{
  "n_layer": 14,
  "n_head": 2,
  "norm_place": "pre",
  "positions": "rope",
  "rope_base": 10000.0,
  "parallel_block": false,
  "init_std_down": 0.0,
  "weight_decay": 0.024,
  "final_lr_fraction": 0.0,
  "doc_mask": true,
  "train_tokens": 114200000
}
Each number is 200 + 20 x the weight over its row's rms, rounded and kept within 0 to 999. Layers, rows and columns count from 0. The size before them is the row's rms in percent of the matrix's.

# layer 7 MLP up, 256x64, rms 0.305, rows 204-229, columns 0-63
091,198,195,209,200,232,211,189,205,211,183,231,200,165,161,229,195,174,192,182,221,189,180,195,193,154,221,195,230,200,168,231,180,227,204,194,240,190,208,213,220,172,214,201,168,200,226,201,178,214,194,194,216,208,215,185,209,216,152,185,199,222,214,184,214
086,189,223,197,209,227,192,243,231,203,205,223,224,228,227,209,203,179,176,187,200,205,200,191,204,195,177,214,170,206,187,152,193,197,229,203,170,185,207,176,199,173,227,204,186,182,214,212,244,184,182,178,233,203,212,164,205,182,168,209,206,199,233,195,202
113,175,211,227,220,235,187,190,180,223,206,201,162,230,237,219,206,207,218,175,202,213,160,197,203,185,193,200,230,207,210,219,205,226,167,200,180,183,180,208,187,192,203,177,188,210,173,188,190,219,210,199,186,241,215,220,191,194,169,184,217,217,193,165,158
110,197,201,171,193,179,205,196,228,174,178,193,216,208,224,230,220,211,182,208,187,231,186,196,211,216,216,191,206,236,205,202,208,229,212,207,209,173,222,194,175,177,180,171,260,195,223,163,184,205,182,174,187,221,157,195,195,206,198,195,202,223,220,202,168
109,174,180,183,200,223,239,209,201,172,210,194,232,190,243,209,200,222,199,199,180,225,201,215,201,220,217,211,187,183,187,209,165,183,188,178,202,237,199,166,182,184,161,206,191,227,168,209,174,214,238,203,229,223,171,196,200,200,199,198,168,214,211,190,188
090,213,232,219,193,197,193,218,141,218,236,172,199,212,210,188,208,178,226,194,196,244,212,204,200,202,203,218,219,200,183,198,192,201,198,189,206,195,201,159,198,218,190,203,234,220,167,213,202,210,168,220,169,155,196,227,175,195,208,196,185,197,170,222,183
109,213,224,211,225,203,203,190,223,186,215,190,225,209,213,156,209,194,171,221,252,195,211,183,186,216,173,231,143,223,224,201,208,202,184,180,176,173,214,178,218,204,202,207,177,204,232,181,216,185,171,216,201,202,173,183,203,204,195,231,206,207,198,191,216
108,203,152,183,180,230,193,246,184,186,198,203,178,231,217,186,172,207,194,197,200,210,237,174,184,173,210,175,192,201,220,215,201,204,167,224,195,210,182,175,195,167,214,179,206,216,209,218,197,206,228,225,211,216,193,191,195,195,162,220,204,202,223,202,248
118,186,187,223,213,174,211,168,230,183,164,181,205,240,224,204,233,167,205,234,176,207,217,178,203,208,177,184,227,191,195,217,183,214,169,213,206,210,226,181,197,180,191,202,196,221,200,197,212,197,193,177,190,199,194,192,230,197,214,204,254,212,205,200,154
096,199,219,221,232,247,204,213,164,178,197,179,183,216,247,236,187,193,195,217,159,222,215,167,202,221,200,190,195,222,235,220,166,204,184,190,185,181,218,201,243,200,189,203,226,203,189,189,204,199,171,215,180,183,211,201,199,179,179,197,197,201,206,180,197
102,178,220,212,219,214,205,204,198,188,171,193,182,225,250,189,227,230,184,185,181,222,204,220,242,199,204,181,185,196,188,192,199,203,145,221,196,221,185,218,218,203,218,183,196,174,185,189,183,171,171,171,204,188,189,233,196,187,209,221,228,203,231,184,201
096,206,172,183,190,237,191,222,210,162,186,231,180,196,232,206,211,232,200,205,184,168,196,210,232,201,193,211,185,179,184,195,172,201,220,190,201,218,171,196,185,203,156,222,218,217,224,241,186,181,172,229,225,207,191,207,224,191,207,211,209,201,213,167,180
090,219,205,201,221,183,176,215,212,204,198,209,182,185,184,180,236,165,189,203,199,255,225,203,210,195,202,211,214,207,212,176,233,184,157,236,191,198,205,199,159,175,166,213,219,172,222,203,202,201,179,233,243,186,216,200,192,199,212,210,184,196,199,177,191
099,204,213,211,179,234,169,217,204,212,194,170,174,163,189,185,216,216,226,198,216,186,170,203,166,182,186,187,232,193,193,206,237,221,203,213,185,214,227,216,247,175,227,221,199,226,191,163,194,209,203,193,210,176,208,196,227,167,200,207,204,202,203,169,188
106,229,205,207,214,185,186,211,210,208,191,206,161,211,203,201,175,193,181,179,227,215,220,139,178,191,172,202,219,218,214,181,199,187,171,206,241,189,166,193,204,190,183,205,211,193,228,206,211,224,182,204,224,221,213,226,248,181,218,210,170,218,188,202,191
088,176,215,206,200,158,203,198,208,229,192,181,229,219,220,176,198,207,229,244,171,219,218,155,210,185,217,196,221,229,182,233,160,221,204,172,203,198,216,182,203,207,193,187,197,180,185,172,204,177,205,193,192,225,178,207,202,228,214,202,188,176,224,221,187
085,205,198,223,213,203,190,214,205,178,169,177,173,204,183,188,197,202,201,224,203,191,184,217,230,181,186,167,218,213,217,218,189,222,222,191,176,206,197,174,234,215,173,206,207,198,153,164,247,201,192,161,177,245,226,195,192,212,186,222,209,194,200,198,217
084,223,219,187,213,198,192,229,209,190,200,171,205,188,201,208,224,228,202,203,161,215,221,215,222,180,182,208,195,140,168,178,194,214,185,225,195,141,182,190,216,181,214,185,208,218,211,204,207,215,212,202,232,221,208,183,208,178,232,185,217,176,194,194,225
103,195,214,222,219,240,229,206,145,171,201,185,184,187,185,164,175,226,220,210,177,202,189,205,182,200,194,227,223,203,189,173,188,231,195,186,190,185,187,199,189,221,191,237,206,212,207,218,206,224,208,194,202,196,169,243,207,182,211,166,190,196,237,200,190
102,170,196,228,235,198,164,171,175,212,191,175,203,210,205,215,193,202,224,208,226,192,217,204,186,198,176,196,209,213,214,184,207,180,162,202,194,215,183,195,214,151,192,234,247,203,183,218,184,187,213,205,225,199,179,211,168,232,193,197,228,210,184,163,205
109,207,219,222,189,205,203,187,218,213,235,204,169,178,197,194,186,210,230,195,222,170,177,230,222,216,185,199,218,186,212,211,159,197,218,170,206,206,219,196,242,215,223,183,200,180,175,174,181,174,208,230,214,202,210,217,205,205,186,217,199,197,216,154,155
105,174,204,164,185,193,203,195,183,210,225,182,231,217,183,192,217,199,194,191,196,229,195,218,185,216,236,184,173,202,167,194,164,196,194,208,181,242,195,228,203,225,202,180,190,172,217,174,186,203,235,211,186,211,252,234,204,191,198,170,194,186,208,203,176
101,212,188,207,225,239,163,179,177,213,230,189,193,203,214,187,175,203,191,165,213,233,197,159,190,205,185,208,208,216,213,185,184,241,201,174,185,169,212,205,191,219,182,232,211,214,210,190,195,181,166,179,188,210,201,212,205,216,209,231,215,225,223,168,174
103,228,189,237,231,228,215,200,213,191,204,189,199,201,206,178,226,192,188,172,186,231,198,162,174,210,191,245,201,197,208,167,189,204,180,206,172,192,188,207,208,189,248,185,205,232,203,186,180,215,214,194,225,181,237,217,189,181,187,222,175,210,215,174,180
086,228,200,196,216,221,185,186,179,249,162,215,201,214,203,186,186,183,199,163,200,196,173,233,188,193,207,219,276,225,218,211,190,193,187,196,173,212,219,192,198,197,193,209,208,196,200,214,205,214,192,214,175,205,207,167,223,194,172,206,235,189,216,198,183
119,219,197,181,201,193,194,207,194,201,219,212,227,166,207,180,185,210,198,215,212,207,216,203,207,148,197,202,196,185,205,238,173,183,171,216,216,239,185,201,220,241,207,217,203,188,150,186,205,174,201,206,234,205,217,206,196,165,196,248,166,199,196,196,183
# layer 7 MLP down (transposed), 256x64, rms 0.289, rows 204-228, columns 0-63
095,220,210,218,219,199,196,220,192,209,200,187,180,198,183,207,185,213,226,187,204,219,173,225,198,210,223,218,186,166,167,151,226,206,212,173,210,183,191,193,213,226,181,217,182,173,183,215,225,173,214,182,252,244,177,192,174,187,213,212,194,188,179,207,205
089,168,179,202,176,163,259,180,211,169,190,195,207,209,175,212,182,204,227,189,185,169,215,200,213,202,201,204,213,195,213,236,197,216,209,171,201,232,193,220,216,242,189,178,189,205,192,190,177,228,220,213,209,186,206,211,194,204,196,209,216,196,152,224,177
107,246,223,197,186,137,209,210,191,169,200,193,191,191,200,182,202,197,183,209,182,207,202,207,190,219,227,201,171,244,202,197,211,183,187,191,244,208,220,201,219,213,193,212,201,199,215,198,232,182,151,209,180,165,220,179,194,175,212,198,204,182,205,226,203
094,212,218,201,222,200,211,204,205,207,195,151,215,185,207,194,202,203,216,175,242,204,205,191,198,212,150,213,193,193,194,205,162,170,195,226,197,217,171,179,194,184,193,223,170,202,212,217,164,227,218,229,199,211,173,193,177,194,213,198,165,234,234,203,223
109,201,168,198,182,200,205,189,199,190,211,187,191,223,174,227,198,169,222,183,209,192,230,232,217,194,204,169,203,186,209,188,208,223,254,241,220,209,176,226,177,236,184,183,213,191,175,226,211,165,201,200,189,200,207,205,178,201,175,188,177,206,171,217,225
092,205,187,189,215,198,215,185,200,213,192,214,173,154,231,218,189,209,176,209,190,176,201,210,242,187,197,215,198,178,194,154,205,202,199,214,218,181,193,203,206,156,230,183,162,166,225,199,221,188,211,211,187,229,199,238,213,225,211,207,178,216,185,193,231
112,196,184,201,185,206,147,213,187,217,205,239,226,211,223,179,181,202,184,209,224,217,206,198,211,176,200,177,204,213,161,205,211,199,182,225,194,214,187,201,201,212,228,224,134,183,184,173,239,203,226,185,201,214,213,224,210,188,183,180,180,212,192,219,192
106,188,178,165,185,188,201,225,210,229,196,197,201,188,200,201,239,172,182,194,199,216,175,200,189,195,186,220,201,175,216,243,177,227,214,198,188,181,195,181,213,206,238,238,179,199,205,170,219,234,185,196,224,163,193,179,215,197,242,222,169,212,191,202,195
111,215,184,148,193,222,190,161,207,208,231,220,203,208,191,212,214,228,192,178,205,266,193,198,214,177,193,228,168,198,207,188,202,205,213,164,188,205,234,187,236,186,184,190,191,196,204,208,190,172,190,208,201,176,230,211,195,196,204,213,178,192,209,177,225
109,209,188,206,184,172,210,204,230,219,197,218,210,178,207,156,214,222,210,176,207,163,167,238,205,191,232,214,216,191,176,181,225,188,193,198,205,242,188,228,165,182,204,193,179,183,200,212,169,203,225,195,205,202,213,237,182,219,231,211,188,188,186,202,174
108,218,200,177,167,207,195,204,215,173,198,186,208,162,177,214,166,186,235,208,207,206,210,192,175,209,185,207,209,192,214,221,183,239,253,184,191,178,221,187,212,209,194,201,207,191,185,204,225,225,203,229,201,223,208,163,203,204,190,184,168,247,170,201,215
100,184,187,215,207,179,177,222,181,209,190,205,211,190,183,197,179,189,224,189,200,155,177,228,228,209,189,212,204,178,160,221,218,193,214,182,181,245,197,190,183,216,204,211,206,173,195,165,198,189,229,204,240,215,242,228,201,207,214,198,157,192,216,205,212
092,193,212,220,177,211,216,209,208,244,206,223,189,165,209,207,185,207,193,220,212,161,227,217,246,203,231,215,194,209,165,186,177,206,195,184,198,203,192,221,201,236,204,167,199,199,170,174,200,187,209,198,188,205,174,204,175,197,190,185,159,187,222,240,218
102,208,221,227,188,216,209,162,192,174,200,199,199,237,187,205,215,202,192,210,179,232,203,199,228,204,185,217,176,179,211,200,181,190,187,191,216,201,182,200,172,218,207,146,159,197,197,203,218,189,197,186,181,244,191,213,206,254,186,196,198,175,208,229,227
104,232,210,170,179,165,225,233,200,205,220,166,223,188,170,228,204,178,216,206,247,186,192,200,204,180,176,183,203,183,161,179,209,191,199,215,177,222,214,194,207,207,195,201,234,218,202,208,162,232,217,202,215,187,186,182,204,186,234,206,183,187,185,204,220
080,201,219,189,201,223,192,197,192,174,212,191,161,192,203,182,221,170,151,159,224,197,191,226,188,198,187,191,164,191,198,217,184,213,190,202,193,217,194,220,188,169,222,211,203,246,207,214,204,200,183,218,224,236,208,188,204,179,175,219,243,228,191,219,212
093,225,237,217,202,186,199,185,182,212,238,210,168,196,194,196,233,214,198,179,174,201,199,236,169,203,216,226,162,195,199,206,201,175,153,207,201,182,171,220,170,197,210,186,189,234,207,233,164,199,198,199,188,170,222,212,216,228,209,195,219,186,197,199,201
088,194,204,209,204,190,186,162,195,207,210,218,199,224,205,182,190,176,223,195,212,196,224,197,181,209,174,225,170,161,184,199,228,178,209,207,146,211,197,208,214,177,204,209,192,221,221,227,185,218,164,195,204,268,177,182,198,199,208,204,196,184,211,225,220
107,208,163,194,204,173,242,151,217,174,205,216,175,182,175,191,203,189,211,227,196,228,179,184,236,173,174,193,208,181,204,200,197,215,184,215,240,187,197,222,218,169,191,195,182,237,195,221,200,196,231,231,208,190,186,183,194,219,205,227,204,191,207,187,211
099,183,168,204,209,179,212,181,218,191,218,187,192,184,190,163,245,193,148,201,211,210,196,200,198,229,194,230,196,193,229,235,198,220,226,211,192,177,180,185,204,227,194,184,211,174,180,205,224,216,168,191,214,170,230,223,188,205,204,233,215,191,215,206,173
096,194,191,174,212,178,203,239,183,202,151,206,217,199,190,163,227,188,179,223,200,217,229,169,184,203,220,190,209,204,202,185,241,213,179,223,202,211,192,197,175,173,193,214,208,213,201,190,226,217,161,168,192,196,169,192,195,227,213,209,197,210,203,239,228
113,230,199,208,202,176,195,195,197,186,205,217,168,197,215,221,219,193,196,203,169,203,241,189,187,201,206,182,192,208,178,184,207,231,232,190,179,174,195,210,200,227,201,170,191,193,132,212,210,214,199,192,175,237,231,226,198,182,217,218,191,204,173,233,178
105,204,192,226,204,166,216,201,215,190,214,213,162,206,181,209,193,203,209,194,195,212,228,240,184,213,230,166,179,211,183,220,229,161,180,215,233,207,193,215,209,210,207,175,168,170,191,199,213,176,217,191,214,199,238,220,196,216,150,190,189,182,177,196,189
105,198,209,199,192,161,185,202,218,198,196,198,231,216,207,225,161,190,230,258,204,193,220,203,195,185,183,204,209,205,197,226,216,173,188,183,228,198,216,186,218,232,175,166,198,171,160,191,222,193,198,199,206,168,211,176,210,195,234,193,221,165,213,201,196
094,185,196,217,199,183,223,207,195,189,250,201,175,197,208,190,217,196,168,256,204,183,198,182,203,201,207,193,162,188,219,240,200,206,175,207,220,215,206,186,177,218,208,201,185,174,199,200,166,198,203,169,223,186,204,247,205,196,228,169,184,221,174,201,219